config.toml
n_layer = 9
d_model = 768
n_head = 12
n_kv_head = 12
head_dim = 64
d_mlp = 6144
vocab_size = 32768
activation = "tanh_gelu"
norm = "layernorm"
norm_place = "pre"
norm_eps = 1e-06
positions = "rope"
rope_base = 10000.0
rope_fraction = 0.5
qk_norm = false
attn_scale = 0.125
bias = "none"
tie_embeddings = false
parallel_block = true
init = "uniform"
init_std_qkv = 0.0175
init_std_o = 0.0217
init_std_up = 0.025
init_std_down = 0.025
optimizer = "soap_variant"
lr = 0.00836
weight_decay = 0.0
lr_head = 0.00609
warmup_steps = 200
schedule = "wsd"
decay_fraction = 1.0
decay_shape = "linear"
final_lr_fraction = 0.05
batch_tokens = [131072, 262144, 393216]
seq_len = 1024
doc_mask = false
train_tokens = 1051000000
steps = 4288
dataset = "wikipedia_en"
Each number is 128 + 24 x the weight over its row's rms, rounded and kept within 0 to 255. Layers, rows and columns count from 0. Numbers have three digits each. The size before them is the row's rms in percent of the matrix's.

# layer 4 attention value, 768x768, rms 0.0175, rows 0-281, columns 624-671
085:105142091111174092106151121079131115088136113108102094144139087159138122145099154120132109103153165120116166111142125112160153117105143129141119
087:164125143132112119133151106153141098100129146115145168135090103091131122116136150104114120140160131153132106102087090133086139110174190121129111
086:164131145155158119111108146141167137166109131167159111131103132123151081145128113127093114136111102161103104088127113147120103175147142131134095
089:112113091130143126148120107134160094123116150139088103143128132134126164145127106087113112124121104158105118164164133129115107121138188121093093
084:133122122122116138100120163081130109140146127122072135077155133119081080141111124121111125162101105079161142158115111121141130170128126120093100
090:165129173107100147142132120153138156108129113160125159114154115132160138066132140140147102093101119077114134100124155104132088139140089169099122
090:134083105109157121146155091143124118131132129134132098134081123114141152142149136088105150129093099108098139135148169114111122163111101099146099
088:117124125107168123124140125107106127101144129148165155109169155120130149134159097142136154132100136155147135075095140109072090127091102110131164
091:099139121115176143141152113111091155150137084135156129165128078122108133140164118117119155137122154113130135162132114149125097120170153152124138
094:146112196159164160105084138095137143117130145120138120159121114130098113078127149133152128128112157139132129142098134121133115164116113129118161
086:109128121154160106090123119111139101108132113117155115084115131157118106133102116130109138140114121135143094122115129102090138100163177085136175
090:162140160134123136138166088126103168122172144048085106178125118143086122110132107125093148079141141127117099135129127115108120084097073091115175
085:088130135149136174121129139101143111150153104104095115108093146116117122131115110122164123143133120138096140130101110125116096071099116141100142
088:136137156142103119165112145137143099125118144163131116126136117126137123138128114127174174144133169131095131161133135137144114142143112137126163
084:095133154174133160121131135121128148142150148053109129121096119114126130104144186114104083165173156064100121148123075092138133134129133102118098
088:131119109119117109092156106079110122098116111129166142089123105151126116114144118136131114114111093133149154142152162129117192107171122120144127
089:110129092140157120095123112073147102116158137148105096116138169137130085151100148124132133085175088094094102165104150125133135094135149128123077
086:110140140102116132127170101128117144166145144097161129141131137100138148156131068149141121100130125155169111097123105144121113120109075093114149
083:049145129108140177141121155128146163152142140170147126052171140087107149192128110101120120101145095103146099139154107128168106160169178114138167
088:173129160132156108067106127137140131115122110116130164183110106127141127122113102134154154126112122086180149197162150118163122153148112160168179
094:116122076154125147158119127167156143106143113165141126138106153143130114148114127136134135141129139092120152115134091125135134124117095139065105
091:135122130152128138115148134106141063111133141165135118165145125160146148133130140120135119107136112078095122133138131173150112094123192132106155
085:122164148140172133070128130130170114150115134117141128109160133123111100117142133117104141090121143123096134134110168120124123126099114129118133
080:102134143126148119107147091094089099147113146157134059132124159140103162095119126115128131132129136097081152125144135166151121099157097141129134
089:154094142139138147101122163092099122155173156123151096154136128126165098150092151146153099122095152152054112131089124120117068113105125151103106
085:092145133131128125127061127101162099096089111138169125111105115145116153143101125134087130112107121122184124123108112109111090122095102131141146
089:115121165116123139154105105090108114104127142151084143127095148134164134179111088124149161134159118149155121096155132138116130084126142110148109
089:131138123061161089140149153125189111115131152102142107144078151151159142148112096101083140126124141133182109141111087164125145098102135108096101
088:137131135119130155153101090107156140132122101072157172148096113105114145108143142137128141133132085087129136083148093153157121128116126146137140
092:116133140175137153144109147149136159110151147111151149132167147107121150174146111177134146141147136123109142144130160127132145127114124138114143
086:121131156151114166175145118146116160111117136152153116123130151168161162158149141120056129135153151121092067107167144160123113124138129141103138
085:105117141139157103095123169099113097151125166146131117098133089123117137115103142129100144151105105165122110113159116120124071151110129147096135
093:133164131103144141125099163212138132161145095115091100110140137149137185089143099100177126093153125144146108138116158112114172167167159138156109
088:151122143115136122102139135118096108159066138093109112149066119136125144138132139115126118167147132113097116135126110158104122094142121131123180
091:150096135112140149141110087132138104125139100113121102107132096122125119150146160107153135139130124112121141130154135123144177106130155143121168
086:131152129161125126122153111143112110105135142140078145151123110121100108116124096145129109124125132118160102153171145084153124110109123117165132
088:123107128096105149159151115096123067151112120161119166197186172133089101195085117135101102135110165109090127132108140142130148083117117145098109
089:156116094135098084116087167084129118135120135149109139110129162115140115161149166109188116141140094178156125119113125156138130154109170091084117
090:147128082136139105110164109118126135184115104101129164124081089158137128113121112150097095135124145111152134163122061091113095155143105116152137
084:096151144140133080148115146135088136140200070121129101154124099097093124163120162126109141114145157163109133110116117107147122140155127120145139
084:101134108098136168136132182137128072116122148155138117117122110086097089129095161154119142123166151138090193095106154119155146157124134097108112
088:123133127138094119092108136095114154135126116137126107148125158156115091150111150119118111135137084150158135129138139122108138071120180091118133
089:113108123098126104141186126123137151156132103156123068182130118127103114147160137129151143111118123124099165119122127115141124139136151111133136
092:126044113101103100106130169127110115094182137083116151176114128140166139150126146096122149174094150123172103110140171130144118098116128099118116
083:130107123127157122127107108131125150112162125135130121143135132107115153077171170109133113146103105134140130143101115149110168133072109080136125
087:096111134128148128095118122086128140129140134153135153133130106156138141068135138126109136129123161138101123133148079112115155046123098123115148
086:162116144178119114139131129140121124113128061128102167112151158131144117144118150170102114143168126104137129094100120153118104123144091104106163
088:122132170129102150125124165129139076149129140089123096121130149108124140155153078086170151140109197104102113121112126104094154105167172130153158
086:120154125122148148107090166112166121119125103133115151131119108094159132146106084131183139126176128149119105157118172142152107175196132113120130
091:134138166152129109130122098183111097128116117151145113117164111097098156162131105135129132097135114110148150111120129096109134112146110149116189
083:118130104082132129148131105135136166144159138127140111133154119159144101179106146108088135108119151156126114115135145074130140131117060120130210
089:157131132151098088117137145098128101124123139103121090146088161138104149102110099122127098123142077141118147100108112122148111134164139173127117
084:155171112133082134150136144076065124089151132144125136153154135109117123152118172143136126121119161091086090131144134084108123135165114128151134
090:142191158130137107150124126116098158102092135098127127151137108101147136132111086139110131167121156140135161162108091123112096070139134104116105
088:113086127108108152102124191093099122129136150114110130162114136140125117139146118167166127132098179152123148138160116147109124169116114131138153
093:132098144145086135124120154087131118166133161023098189118170130122124122099141112110111144124165123106139127144143151095104134147131136143128168
091:154148119153128133132142127137129129121097081162165126109103129152153139114091131122122071091157094152122137124132133147126142106140159136110084
088:131128157082138130134131130118069157074094130135112097122144113134157068140088152116106155130127109093174102073127151161133123127145107126112120
084:131117185140150124136089148138137149138156153168112146151150172106162167163137140159165124138132083139097125069156163130138108155142132144089089
085:103149143146142129110164109100104146098091136078146125176101159144169137117096125153128127127131128100104138115136132135131137133079105171133166
088:150164122164106140132122111125143160134141137107126164122135109123132130170125149151129137106162127118169180118083112148109152114119178128136121
090:147170156136114084115130136125110118133126163142131134119126161137164139127124122107081153138139089142116116165120136125099175162102126155116128
086:150117117137129105132162196162105149138112126124131106142147116150138124182146128076140117113134160134151147148140088118172127116122183149111102
083:125117116141149143098137128155129158160156162192133134132093128124161117115107057140102129144117086130157121110132154124153178157152118139153112
094:129141160146141118126090128142131104165176133136111144117124106091126120131133156123088124169105086125131133144140117123132120127092178173138125
096:136122076148141128109140135118171102122119131122071108122114146114139111138146122145150092127164144162086134118134176133161131166116160097147136
093:126103134104104117114144184148120169119108136164136120130131131114094112114107131077072104089147120138111105084118120141141163155088137100125173
101:191143116171129115163087101176095134127130114114079116170112152140149132122091123142139114189123156162113153134114096115104168115141149168076098
087:129128122183134095124157150143161115128115129094098139130185178129167122105154101125107127139164126125149132116117126148158096148134112137102142
091:143084129178164105102184120103101135120161155132136087140113132181085147147106111147098163063134138104131128093190134129158149158120111129151132
091:090144153141125144173145105099105093143138126169159113141169131104117149117177129140175106086102096124140073093137115115151112101106125119107131
110:118180106157109128108148155097124109106100161131104116142165117141100128120137118089147130131101144130119146138152177139107137130076140139148121
094:151141139095144157110087107105118161096122135122109126111144123145103109127144133096156082152123118154117166140098121085102143161100146168105155
094:179127109118142122098126150131149122161164154166106084169082138132132154182170123138132105142124131118119133154100176151130130160154103124132126
088:126102143101175126142102118105111122117112139099131119132129164096173123117137144124115126198101126119101125124110102115192114144114136162200172
094:158153134132146144142109148151137090174111102161122130102140160159093131130136113107105139131143099140142179133130130149119108106080138119132140
098:121141114148110136129113098137101123117128140110131133149130124136134102128172179123110112156126100138116082147125099129184114103154105124125079
091:156086131136116127136135133137116107126147163143151155112103136146139111116201150139116105123137140133142128116180138150112141143145117141134113
091:157129137103152118137133108127126085136134068118119089110131141104145139145098133144130103134141094162084134079137125110114110093159141109120091
099:114124108074092129100109140096138093139106154118084103129115126119094124119121123108166098140147157120083113138094156122050103109157150132104126
105:174122115114142119097121093108116108121122138131156144166126123177119167101123134116166148167132127159110136189077146094124106134153142150129114
097:177121151089160120150143128138137130163062142094171101138101132150097137181145101154112101153137125138088084183109140128126112117161148118154149
090:114114116133144097134097121114178098103134174146174116090073117175113113141147125158121136110105141154150132149186128070117109109154134096154128
095:107172146101152170138106123112131117146108118093123153132095149116122115131076117151148116103119140120156120148127106173116112121140118105131076
097:140130106116116122134152149160108132155113116134118136143156098083144125080122113109086126190133124117126118146133175122080127113123146122084133
099:082123163155162101128126099128135154100114146168127135152145089133096111105135118137160109114138130119132107127134137064146070080111142102139100
103:080157123165096133154124135142097123150099099105113131118145154092128117122110111158123154121127124129092128083122077171139142133130089122145131
092:196139126130093123105120089116122141098157144133128091114132116159119110165125121149109154094092161164100158160108135102165116180114135123099144
098:136165186154138156119149119110112088142177158145119144101111103148141120144113143148117137199129117096075146147096141117141064114161152136110148
094:099157146178108099102173116120159118166134162169148143146132134129159092110098132113100107069125135142170103156133183134138168159113129124123094
093:103107150147132102127129141116132133112111125108135108123075101147089133144141166138107111094125093133159174115157133082116168091123166128179139
106:132156096137148140138138106152135110218120079130125098127105125170103132112126122165137141187102121126161120157065135153089116154127143142134153
100:142123127139110112112109146116109082110097119113093109122083142146135139150142117180130131096111137145093129132154109088135122079114087116162120
093:102169147077131123102142169137152115137111112129095117140166094138114147111144087144117155116177165135117104127169164118145170163127150144124139
094:107120130116127083142118071099127125073081121095106058128101118121134132131103121112110126143177142106107115125172104088179097165114144109094084
101:111131127113163146127131117159102098176074176121207160115116184129119135133158147127113106137114175144152144145115127114133171113145109128149130
086:155140104191153116113106133181138157160189152129117076120137128172134118107120146148141218106111096123070135148138125108116132150110115154147149
098:082147134142151134123129105140150120133113117115112161160157122107120128126113135125106155114118087148183131141122140138110116145105137151089121
094:094110142116134109096105161101111154124083128152136139129091106134101089112137147102108110099126150128093122129110109148187152104138109133154115
099:153129152128135099156106113091117154059132144158107148136115132146133136147158135121095101104151118130101126151187136142172101121175137139137143
087:178176130168090128145101134092128107137163152112114117116092118113112148077088163123129194130100118099159125098129114100135151128113115097101071
086:150128147086112106128128129145149076166129091118138141135129205135132086158132150100154148121144118111081156129102126138133075119099138094114131
093:135129112113116103113152096115117114119144077163151092133125139161134114112140114163117106139132110122069127158139124093102118144131142113134120
106:189117096129121110107128103111144125150144152155111139095120152126155151110130108145089156128129109126096169168152113156130164172124139109172129
096:115142121136142141123127134111150128131136113094107129107142134100087138111164114102125106126117092154139134057100118134159131119118151163112120
091:136139174149146106111106136148129134119140133148141148110101136117118163133143095118108118168142121112172152144116136138162122113149148137125111
097:085117135091119086119136106122132166096122147117141159114109125127096153116152148136166137110127117132097120081175162107127130094177113106120131
095:151135086128110139163120125092149132143147134105143115106122081146125121095081130162126098153139126109144129176125095156094151108129113069143154
091:104132128122112112094136139101121119174168114102140125120142121128153151120151148134080124117095117143133133130174109151130155102159170084165107
095:135192149068136121124128095151074130130088130136099130153119101126176120127157131141097121130123126121118098137143118106138122121129137104080121
091:097171117125154091168131167131145093093132110167142093128124121144141143139151138147111123165129162118140132151097113097114153130152129107132170
097:094146147116163130132074150116157131116087168148139106109107145135136108163173132106115097185109132108160151127110143109125144131103142174104150
096:110109135123169069137108130115124098154103105163129122112103136140108106117135146144143140155134109156099099098159099114122143124124144105183133
090:125155085147128153109152145179116144130112097120101091134094129119143126145150125154138136134120140149125122104092132129135141059133157138116109
095:109107099111196103153146113110105160164139110102099134121111103113157092119111123158133147114105117106099109124103094178137103165131097102151152
096:093131102136142101082178098086178149114166137125130105169106115131175162130147152173145147144112087152053102099122124155154133118086161100110156
093:151107118118125115140132125124108194141128129101134140148128160161144114141111121117135125122095141093150118171148120164130156121147140186135157
094:116130132171134105161116156087108161087097153131102084111126112146129106160154158128157107119079123175110113079155137108141132088155185152132098
097:142116166097106148132114127149138097125128135134124142120111129113159125133111094105125130123151143122152117154115131144150144152146082079154118
084:173177132095117139114162134137175162171137121124084137136153148135157149127095102178081153152131122107121120125155162134124115103151175124110152
090:073117127165102112134158124093080158125112067134123111159085116135090135134168100152120105109131152134093095157154123142104137100123109131136126
103:112088140095142113132154131126175130203112139097128151125134096115134101110124131159106106122133148167160151122096160109103103107106089152124127
099:110120174120104148124139114124075156110178135110148158124121129114114132139087154129132097065124130136103091127138085159129104099082089096161079
093:120170155123156116082176133114138110126132122132105144097105153127104061094141104096094137119127130117173184142139164136156100136105139161151142
094:128143147136127117141113113136132093168144142132130123150150132101096137078121141099085130141146092125115124159111154130116114139089133059108166
090:130146164115127116155107164120165111107154137166138113077107143124097151155138133135121109115121096142111149163108156130128110135140090109129134
102:105159148113152140147152117106088107156153087132111157128108129102117125142160161148125087136122102143098129151109140137137144119127137129111138
084:091143134131139080144160159137115094119135132107173143105109137139105131125169116124086130137156155140131130131128143103139151151157131086114142
094:116119150153124112141133131112116115119137136131070115123128122128077147177115130200115155112089141133116133125106102122107123129117100145110126
100:122101150113141109136154154090138134136105142146104119136117123130138160156127115083120125123124133046141161117168165124063127180135136117143153
101:147146138147131114086117141128179123099129150114135153101151138106138162163139157123145153108152115134169149077122088133120090120077143104127139
105:111135112123104104140144135127129118121111119130121094189148133140142147118141160142129119160146176115125104116108122124156111174145128140095156
096:176131118085135100128102174098083145144166155122117103132111127156140114149145106142138119150109124128154099129138111131073125135121096085137137
107:125117134170129134086140171115091142136122100135141137133129108121142121150118117140114155146156130136112115120124083147101123152117160076094114
103:110121130171142096110100106110176158122138115101123137136158157117156165095142095110171143141142122148122116109114129131102118124128155112152130
102:104165153178098180124132126127136100147099128133159136134096156125109121107092127131120114111104095139119128123110074119152124165099150138105111
095:131145136178127105129132158123137127124126140167160120127130115101107124134143104091120131129140141170087153144116141132133124138091125119154185
099:111139140124113085087080063112110113126087169123131116121134117131155092149129154133116140140126069135079122118137120137108134100091115149121140
109:099127115098137132077106123148084117102099129118146113170141149104145152099158189139113082141088164145130080113160181148143128162094117149074168
102:126112152064090125113107097149152085120152128135130114109112151132123069117104149117155097116116117118164120131095162198016118116151124106141152
095:127110143115146176163126101122102104148085135142116128114133089161113145155108115077135113132171079135155128110130124175151163155079115172149109
095:159134135094101125108157124161110131139080088117151087114109088123127117147142132137107115186144126160104108093138124151145164100103173147114118
099:143123143144132159110140101153136189137102047130165150134100150142129154162110148140130141137183097139181135115145096110134124165140125181139085
103:135107108130132116135164080137147129130091134107072158096162142153123136141129141168111138132138119094140156106171164096085134145174096130174080
104:141128096139090120155157122105146146159142108110120114171115178169139137118110104153171160106099176130116158151143154130174148101150139114170159
098:130101060098135101129113148105138141134154131155086095110174137130143134153135089126165166157143151153104132125097132136125133138171157140145174
102:150079152157122150150128102115148131103116086119094137191122178154114150140080163155100130084146113138125144184138107124127136141143134088117134
101:160123131115142098079174154124092073131103114108135145137135150150145137094160127142103147122136100105158137106100167194121130120093128151143105
101:142083153114116107118102125133145142124144123082122158160172158111125150092123126123107110104132117146085108082165126088105127101127135137147150
101:098138099152154117130173139125104116146100110116082080179136092096117118154117143152142152149132110127155102131168104130155159117118088089115123
104:125111133137109093126136170099114111119089099140095157093105129120136112166074115136143152137099132105145146119117105144120151117135138128123113
103:145079130131162126122127162122093141125128143131100123148107158121115124114117138086114119120145091142173067123120085146169143112115110154147104
096:133141124166131155118078126106136116134123134133084123135130143143151099129109167132076113068173090111118108076158110125162145150084104101113149
107:095094127155145119167107128121131130168124140088109150095110145120133106147160107165145122128109131105139170135126131149125144129138115135129120
098:171119120127112098087097141140118150142167144120118142090134104122085083151122106105130161133151126117127134123139129134099114185128106142164121
102:126141145164104089146102168129116107100083135167148124158101104117153131118125120094107116128140161137145123131092085154143144128105104115100131
093:149100108139182117141126133113121139148096159111124141144134126121102152123144116165140122123131108138134131149137146135121102179144126119137082
111:106168127132124139100130148092115119134104139147133131171114121097138109084154126110112111130117110128122157107139108119133155133103125143126151
097:166149153113134103140112159140105155095091158110133066145121125127155154147116117130152101135128135156119159112109130134159119136141142158109127
102:172142097130152167123146115116079112133107158155116166082139136154119117114134127108107103118117135108138099127154133204150076152126126139138175
104:186139124097149126131124154105150135105151133140119071142110149113127139110116105126121126122122160094130161111125147128120114125140138132166138
100:087112127128105088144166096091113145104100130133115122101148124116131125086166142143099106148110114108124097125130114159101174131121158101162125
114:122098110153131113150169121120150158109135100187117110109129147150087116117109135103100079099147151096090145116125101126165156138149184121061162
094:128071148135121156129091053117140112154154138173131120088134154133137139093074141142115119118121095082149114105131122101146112171146122150143104
102:083136161123101099118138131116106151151160096156129128136171102106151126139154133140146114145153118135128106137146148105104102111085135128145129
093:180132128139170126157113156109082122128126128131156123135128161139172105141094101110135150130126130100124165107122162108156104137135133114198145
098:087151071147135157094132163161124159145146093140142108151160105114132127115132139111092150117130132099137105104114108162151092132136099126135149
097:092086099162152120113090096110069146120131138089116152137159115130154159158095107134113139161123106105096143141121079134151130173115105112151133
108:128139138117122137162146167113125139104133141156108117164096116149123081120161140127089105144156148113169160122127114131127143161156136150072157
100:136121125114104112095112114138155119089141186090148111162158142115156104100114121092167112120077128077111115085114153142122115125152103093120124
100:083142112129129123154112117134129121129144066214084089127138134099093142117124129115095119162144106154153178152086113126131147143104119178115130
096:121102123094139131109140100128114115113188169139122197101092172110166120129153153107111152143167127121094117144149155095086127155128127163115130
099:110112142124110138115115118122105114064088122178099131143102134147161165141159124177160146154121115094107132079137121144135168099117170162133099
098:108158102109134134147099110156157111114120104171114167159098157155117159108095140100124113108131133142105178147149137102130125107122125123138156
099:159123121157105121124121158113110093102114143118101168110121128157141191129102104119100126111138105146110106146128098136146158139101125110139087
095:123133129181134121144143160072138099087132138092067131099123138102150135112116143146123142133207167110120099146119109091159114139126148144143114
104:117149117159148113124144128146162140115107142125155078159148073137150126144115089148148100132132164122157216103104090131138111155145131099059098
102:143103140131094131129115136139139103158132098123117176190116167149141135111121126091118137169124091119135092094140120139130163144106163137133159
105:127089100127161131119085151137113153150071148144127102152141115130096156115119149101083121152159136136133145095114080146148126131119153100112128
099:154118118098142141075168124140160137157136175135108153171173116127103184160135178134155115102090133109142082101168148154099135119125105128164144
091:139162133145133124136154121140130133139091123141135133120139166139114134079168123154068115119106120089174102121122094117154148142123131158093137
103:101153103143122146131140111134088129104123128114124112164129105097118142121121152102133137094183139159100121121106136163133115120146131131119100
093:084159125140172182195170112119136126133152158111152106113156083103115160167137131147135075143134169109115129148133109125109149104163189147121112
095:138136141126164098133131133133122108106097123122156154131170073166149080167120146098143144107134118111162145143108091103150099089114134097115125
101:165165149105100105126140129105129101108157157107123130134123117099130169165130119105110138099105137104104108087053117135094122097107156127210127
102:167119132160140073161167110107167121144154158067099172142124156107116109073110126190156127130142148131114104173114140115126168100132148199152127
093:133132131134141118180111114124114173103115088091110088121124120157136104145145140155142105128162120145144119141129150065135161148128114167123166
096:113137130131119135124150129158108128149131148126157148069151120142112179091187138159060145127141113106158153169161100162173098174132084135097088
098:143152161093136137094141164123174145178122100145124134154104142144170140173079090134146162138095105095120138147105142109085158128123119113156118
103:108147131152138145130115144125117144157162117121104147129102135140163143152142127130145147152173115134145121128121113139119130131098128107155112
105:103172108111102090150132116110124141139114139162176094146134120108119162112129135130131152121145168122100125142100119134107106116148149140138110
102:134140134165144106106133135161069169159074140092129126140118105137149151144163170152155163106147127104118110119091115180120151140078113113136142
107:135165122083148126138120121094117156139154095148150142161136142125104158123126160152107102102061103116137159142168180137106128104166108102110117
110:129128177131155144131112083091149062112123126122116143098122144139121135112163146180131077062148124108152130141186127146092150129099134138118139
105:169137152162133105134121172122119123135137119130133130104101093086200121149110110137146113122074075133137087125102104140091097106127113122122114
110:093123081113143175172107157109126113159087143134156128133113123116103142137094122062101125133091124115145131099118173131120113098122142103156095
109:134157082110159115135103177083108146108079114133081132128105075072149101128196117142108146158148129100158139122128139134118138134100077154136150
113:107146142106130146162080147116083129072152112122124118139156099132108133090147119117135127158122155119092123135103130134118100114136098151164146
112:148091142130128125161122130122111091131140129106107125076145155076148145120065123137116180137108174139061133149115155112107125115165117131119163
110:136117139123115150183091136139147134097076108140138087156123140147152153164143101109152136163162159149124135106145126148139111131136158104167091
113:130109158139141107129126143117154146165124108129137128138097079159105121120183120091132134135109077142141129134104144122121148098111122137149132
111:138130102121133107123076121132147112101145095144141143082091125098154112122150150166111131114130122163159187163112109145140114163139111144113151
114:104159168118135153130126120149143089147080117117133086134107126178106154114134132154136110107117103169095144129099117115151130140123126105140155
109:099155090104148128157116127172105117138074176109136094151116115106135139112102117141093149116091167104135140136182090142165124119147138130104175
110:157147159153115123187131125130149091175118128131098128142103137102159107140161131112120121092131104114107173113119118116097099129117147128109147
102:121103125094120138079189132163124109107026134153135118110098151104162167170124172138145145122130161149107153139112147114171121084120091152155174
106:118156118089128129150104147130099129110149111113121135079114154134136154129108123146143091105105143161106097108095099095131119118151148130156124
105:156107104090120121164128097146105145077085105160154129091101132127097132117116131160144133129114107112106145129185111105074127122135151114133121
108:118142138124158132093149132102159137129104133134090163128105120155137128166156149088179107104150120145082112124124100143129124127144135144140101
103:088139141101130146126074139110130119132112110125128126122092113102108131130141150103147155128136104144168136152170165120139110144118112137097132
107:089105134128137134122081114146104116122137100143166134127148110120106099174123167128118087131071108136178127125130121114112159082180097115123104
117:138143161090077123175117139133161114134126123125166099132112138166136136111112153121109094159108145129134094128170116153131130111134108097145157
095:140124109116094101131145114118090156147144112146099145125138142115117119170103164141109147132175153112147113135121116129152135145109126109164158
101:152169162138117111092140152142164156120123142154152093124078121133153112160138155125145137115075088112179149144141113171176115131101154142148115
102:143139151125134140104139137122128150094123127118119130108125106144141162127121084099116136123120103117140133111156120157092122147120096124129167
101:143127130093122129152177128176148130109046069154124123147123152156123157154138123121099068174100131104086119145123082143153151153125139151116130
102:139114138163141143122146096106194131156111105142144150136156132138134121140139178135111121102129123128114159125109081129136103107150104131127100
120:093099123068117127171115110158124091153084130107139091150096142149112125117106149124111116153115096146155143148161108083061127119139099156168141
109:140116135146140096135087100136104111164132092083133165144138158113110130131104115159136106159133113159142165118111133126117148128145108123172143
104:129131209154120106114127118139167133147110134129084130121165094116144142120139114140137110136116142120074173122142126112174109071139149163117112
103:134094113149118116139129077118139129104115084152144104130119130132108114129123144112142126103102086112138147126128163143055113150114133085116129
109:099095130195122112149177113137110114124138085149109110110117118136147119141125119113116112125133127159031121176096142103114159140129135130117117
104:106107111144133121160059074097153101119116102146115109138135110134129128101120063119101118092137110125143155129107126129105136149102089114117137
107:166140091101126123108123132112126156128176137110124182149148134132099124135098132158133144125116148151144131145144157129132097170123111087085144
102:142113107144120129110146119131118155153112143126164148125180113108121140114076151131136126134145146084075107159114164138102109105200083119147150
115:115132134072134127125121134150149091120087091140107081163118133153137160137158087126148120134113162134096133111154140121153112143129105136107097
109:143101091074107142126111121135078149130114089152192145112160116135107116104146128151070128152148109145227119152160186140110112136084170116108169
109:098122088110120107133115072129081126111150139143106143151124135174105143115172178110130103130118138131124156100099097121080136134147132135106127
105:172123154153116088129110132135150096131143117152077152126119149109135145113142119118153138109178084121132095106117155121108116124087163119105165
107:145115130122157100166096162116107150100155151134116099108117128146156094150128138127137148128111114129129109124143166114140135100101132139192163
131:124122175133117097139151128120107149163121142106113120139150150117135110136109140106121149127113103153151092109135124087149132118121108092117163
110:145106096124121108107131106101108124123122115155135110177107119109156118109155111156087171106142113124144090158121116154099113161125157102122128
106:108110090080156125144133109098171106104135126110140153130146119163161156133150146160132140133125110101147149107151089145128119106117107087144105
110:113136139118111132131121159118141135164179189123137095121115084147129115136212116110126144128132119108139142132118134150124131138140137082095146
108:162143144064144107115144132121092152109141154117105113158130084117123112117100134172128120090157122131141111102149110136114134163145101147192143
112:153130130092091133095137086162182092136166049133088166141156139118161138107089126133160087099120082138093150074140144133122146106096171138153151
102:146165141146142100156146149142109102117147085124124119139152130130133113155106133123126132151158130166057161193131102085090124131124129147132095
120:163128121100133085107113154137111138134129177097112061147106122121144138171101104058113114143170128112099145160131132111130113180093135157158122
107:097114147105128143125110174134137126136110121101126116142133129147139106119172120103100103163132154129139128109078164110143138144126122086129143
104:127193120132146138074147146168128089170096154116153146107112129127114136136165130116153094116131143150114154138136114153155112138153133115112173
109:143120112180103125165120134141155133127133186131114126113153120056085115091164103128156138090154118116109124128120081120114108092095153117054110
109:121107100124119098170106107124174132190154116123129081102120117117143138140134127129132088152154144116086120167161107125146146152140158058079181
103:112132129113145110153148141121109112132156079145122124109102101145071122142127145132111097138098148115089118137122105119107118134156123110103093
111:141131129102153132172111151113135127128137146078113144153070121100111093137155111163177134098120082176165109119126132099150143163119121131083106
111:129141100064136117162089152083174121128156107125145110173118144120123117115105082137146112132125115135137111128111116089197105112121107142159133
117:119149140106112129143147125138142143108073168123184139169144158115078164082096125108127130132142133105166123153127125184157133077140166104169105
101:156137147129149125140101130144104140070157076143081126138162169127113115102068092143137165108138147119097105123116109151119111120162132111101155
105:151145096192123146148144139092152090109115118114107103130138146123119110094115123099148151121091109148094123138123164083172156152110121114104139
106:110125143109117126124154140118167083115143167152136121078094151184093134103112141149156132126070133087132131095159153129090102133101146114123160
108:082140101124102122162137145123157078141152051123072089132152125165119147128190152097151129111115097170065104099167161091093130080110143142107175
112:138109138166122146118150127135125145140150126121145120106117109115124142147153076113162112118134126144142136155140110124156103172121141123119126
113:126105089163165123093184137102090178128135166150096119086137112112184115118132124086141187104167106109114104147084140097113158110133105142157147
112:123142145074130102112134130139139117114152151141129124097136110149141166087157139135120105110086113113149148143181140127112171118104124111096166
105:151178121147121143117139181103161084131144122104097134099102092131163083150171091153183190118114150133208109124120130105117148131102109120108204
111:115140092082149117063128139140166144101181117151173174111135128121138108089080123144073117140093106130109136148102118127131117084178098128111127
112:091159132117165139097147167114118113109106052117134140096145122128071121136124150133111083112077115117193136092127153163094108092103101145135135
086:122109107138145121157105140100149111114159140132139097109147175117119116130083179129162131131146131125142145123126155128087114123144120154092154
084:123138118093119177105096104118132113143089150177128148146085113110109131140145149147132154099141124111137096144118181134170132200130115150116166
084:125118124116178103148147129155139129154122120156112088118158113176161131144123087176147153105106132167133156156154111135117086158099136139117106
085:181158085113166137073105144115131135140135174089112150151160080100157089083143091136116123112134155121123142094137176149098138142134105142118155
087:119138092128136097149154116139150159140117125115105128126131144095108116136116119137123118121108136115121114135111116124110094140143172139127154
091:117118119119140126150122158106101129137161113149175067137136167150120118099191122152145135126103143099129134126090091135123116154140108123108099
088:130137111144096132123137129129140105134079157128136146112152110117133112148128069121107123139108165088124138143113099152141097117130173147117103
092:134125108145140150138109108136170138125121129109133151105127127121101122090102141134144120145119104136133104125124116095132125190108120137123136
082:130108123138114147143116132071095148122142134141128132153129172124124101097097122114152174128154130106109103142157162089135152137135139129093151
086:146096100103125090106123084117137136132123116141121134114114121173118132115122107095142137129123076135164116141171169108155153147089107069117104
097:150112128142107141170114135150101083120142130144123152065107083121099159093107087141118115124116072127118105130086139150138172118110138115119086
089:085130129131135071077145109117097143106135124155152090109085134138115145132140143143125149092144102084099119156123152138157148184159140163148119
091:126162126106129123090165129137131133121150163162120099126124138098116125148129158115131124129087122118146130132123127173119175116090114146074113
086:110140084108135122092141090156112107120124170131131127116168159120132136178151109142116131129112142160146129134108134099169146111127132123161143
087:143078140085113164151128101082134111118109104113122143125098106164147145154129117125147122114168112141118128109137126139115107168136157097103127
087:097128159137112117093098106085154139128113102102127188152124167153131117137160169193144054124125136106137104077127151120123135134158105145137131
089:121134107152130162113136135123131111094155143114163108159132138115156114117107066151132122117117137143133140162109123124116117103113123122128154
089:126137110145111156115111128135132111124164126124107152132139124100104125084108144119114164146097114156181106059112126113143125122090141158145108
091:097139146134157124143104146127143156143112154173107121112171113124153137186174132128122118152117136126145145143164115116130136232141110110131082
086:155130135109115096145098122175109126149118135118140110108141138085166146163114095123161135134113106162125127099121125124148155137132147111118141
083:105085152137123093132149140149133092123134115110119147124123128141122131131108147090125083136125168133137133109145111136112155142136125126181152
086:106092141102156124170177117152146125122149121117152122110126103105170120131169129125082115120087172101127123098156155123095080119087097103143168
087:167128107135148170144128109091088129090125117169143103145122094138115157095089137138098128146106099106088126149084103104127139148099138141125115
085:133094124132104122147134143124098080137109147138123125160134113140138130152130203108067122095140166123164083176099128091145165107169150099098111
094:092127143152147152148107094108121124148169104172140129118135131154108095142104134119135154091141126201101108150134131116130161123061088172152109
087:112094096150140112104118128131109164143149120116159153117086090134136116114130134137109099108115119116183144159123080158158163105147143174119138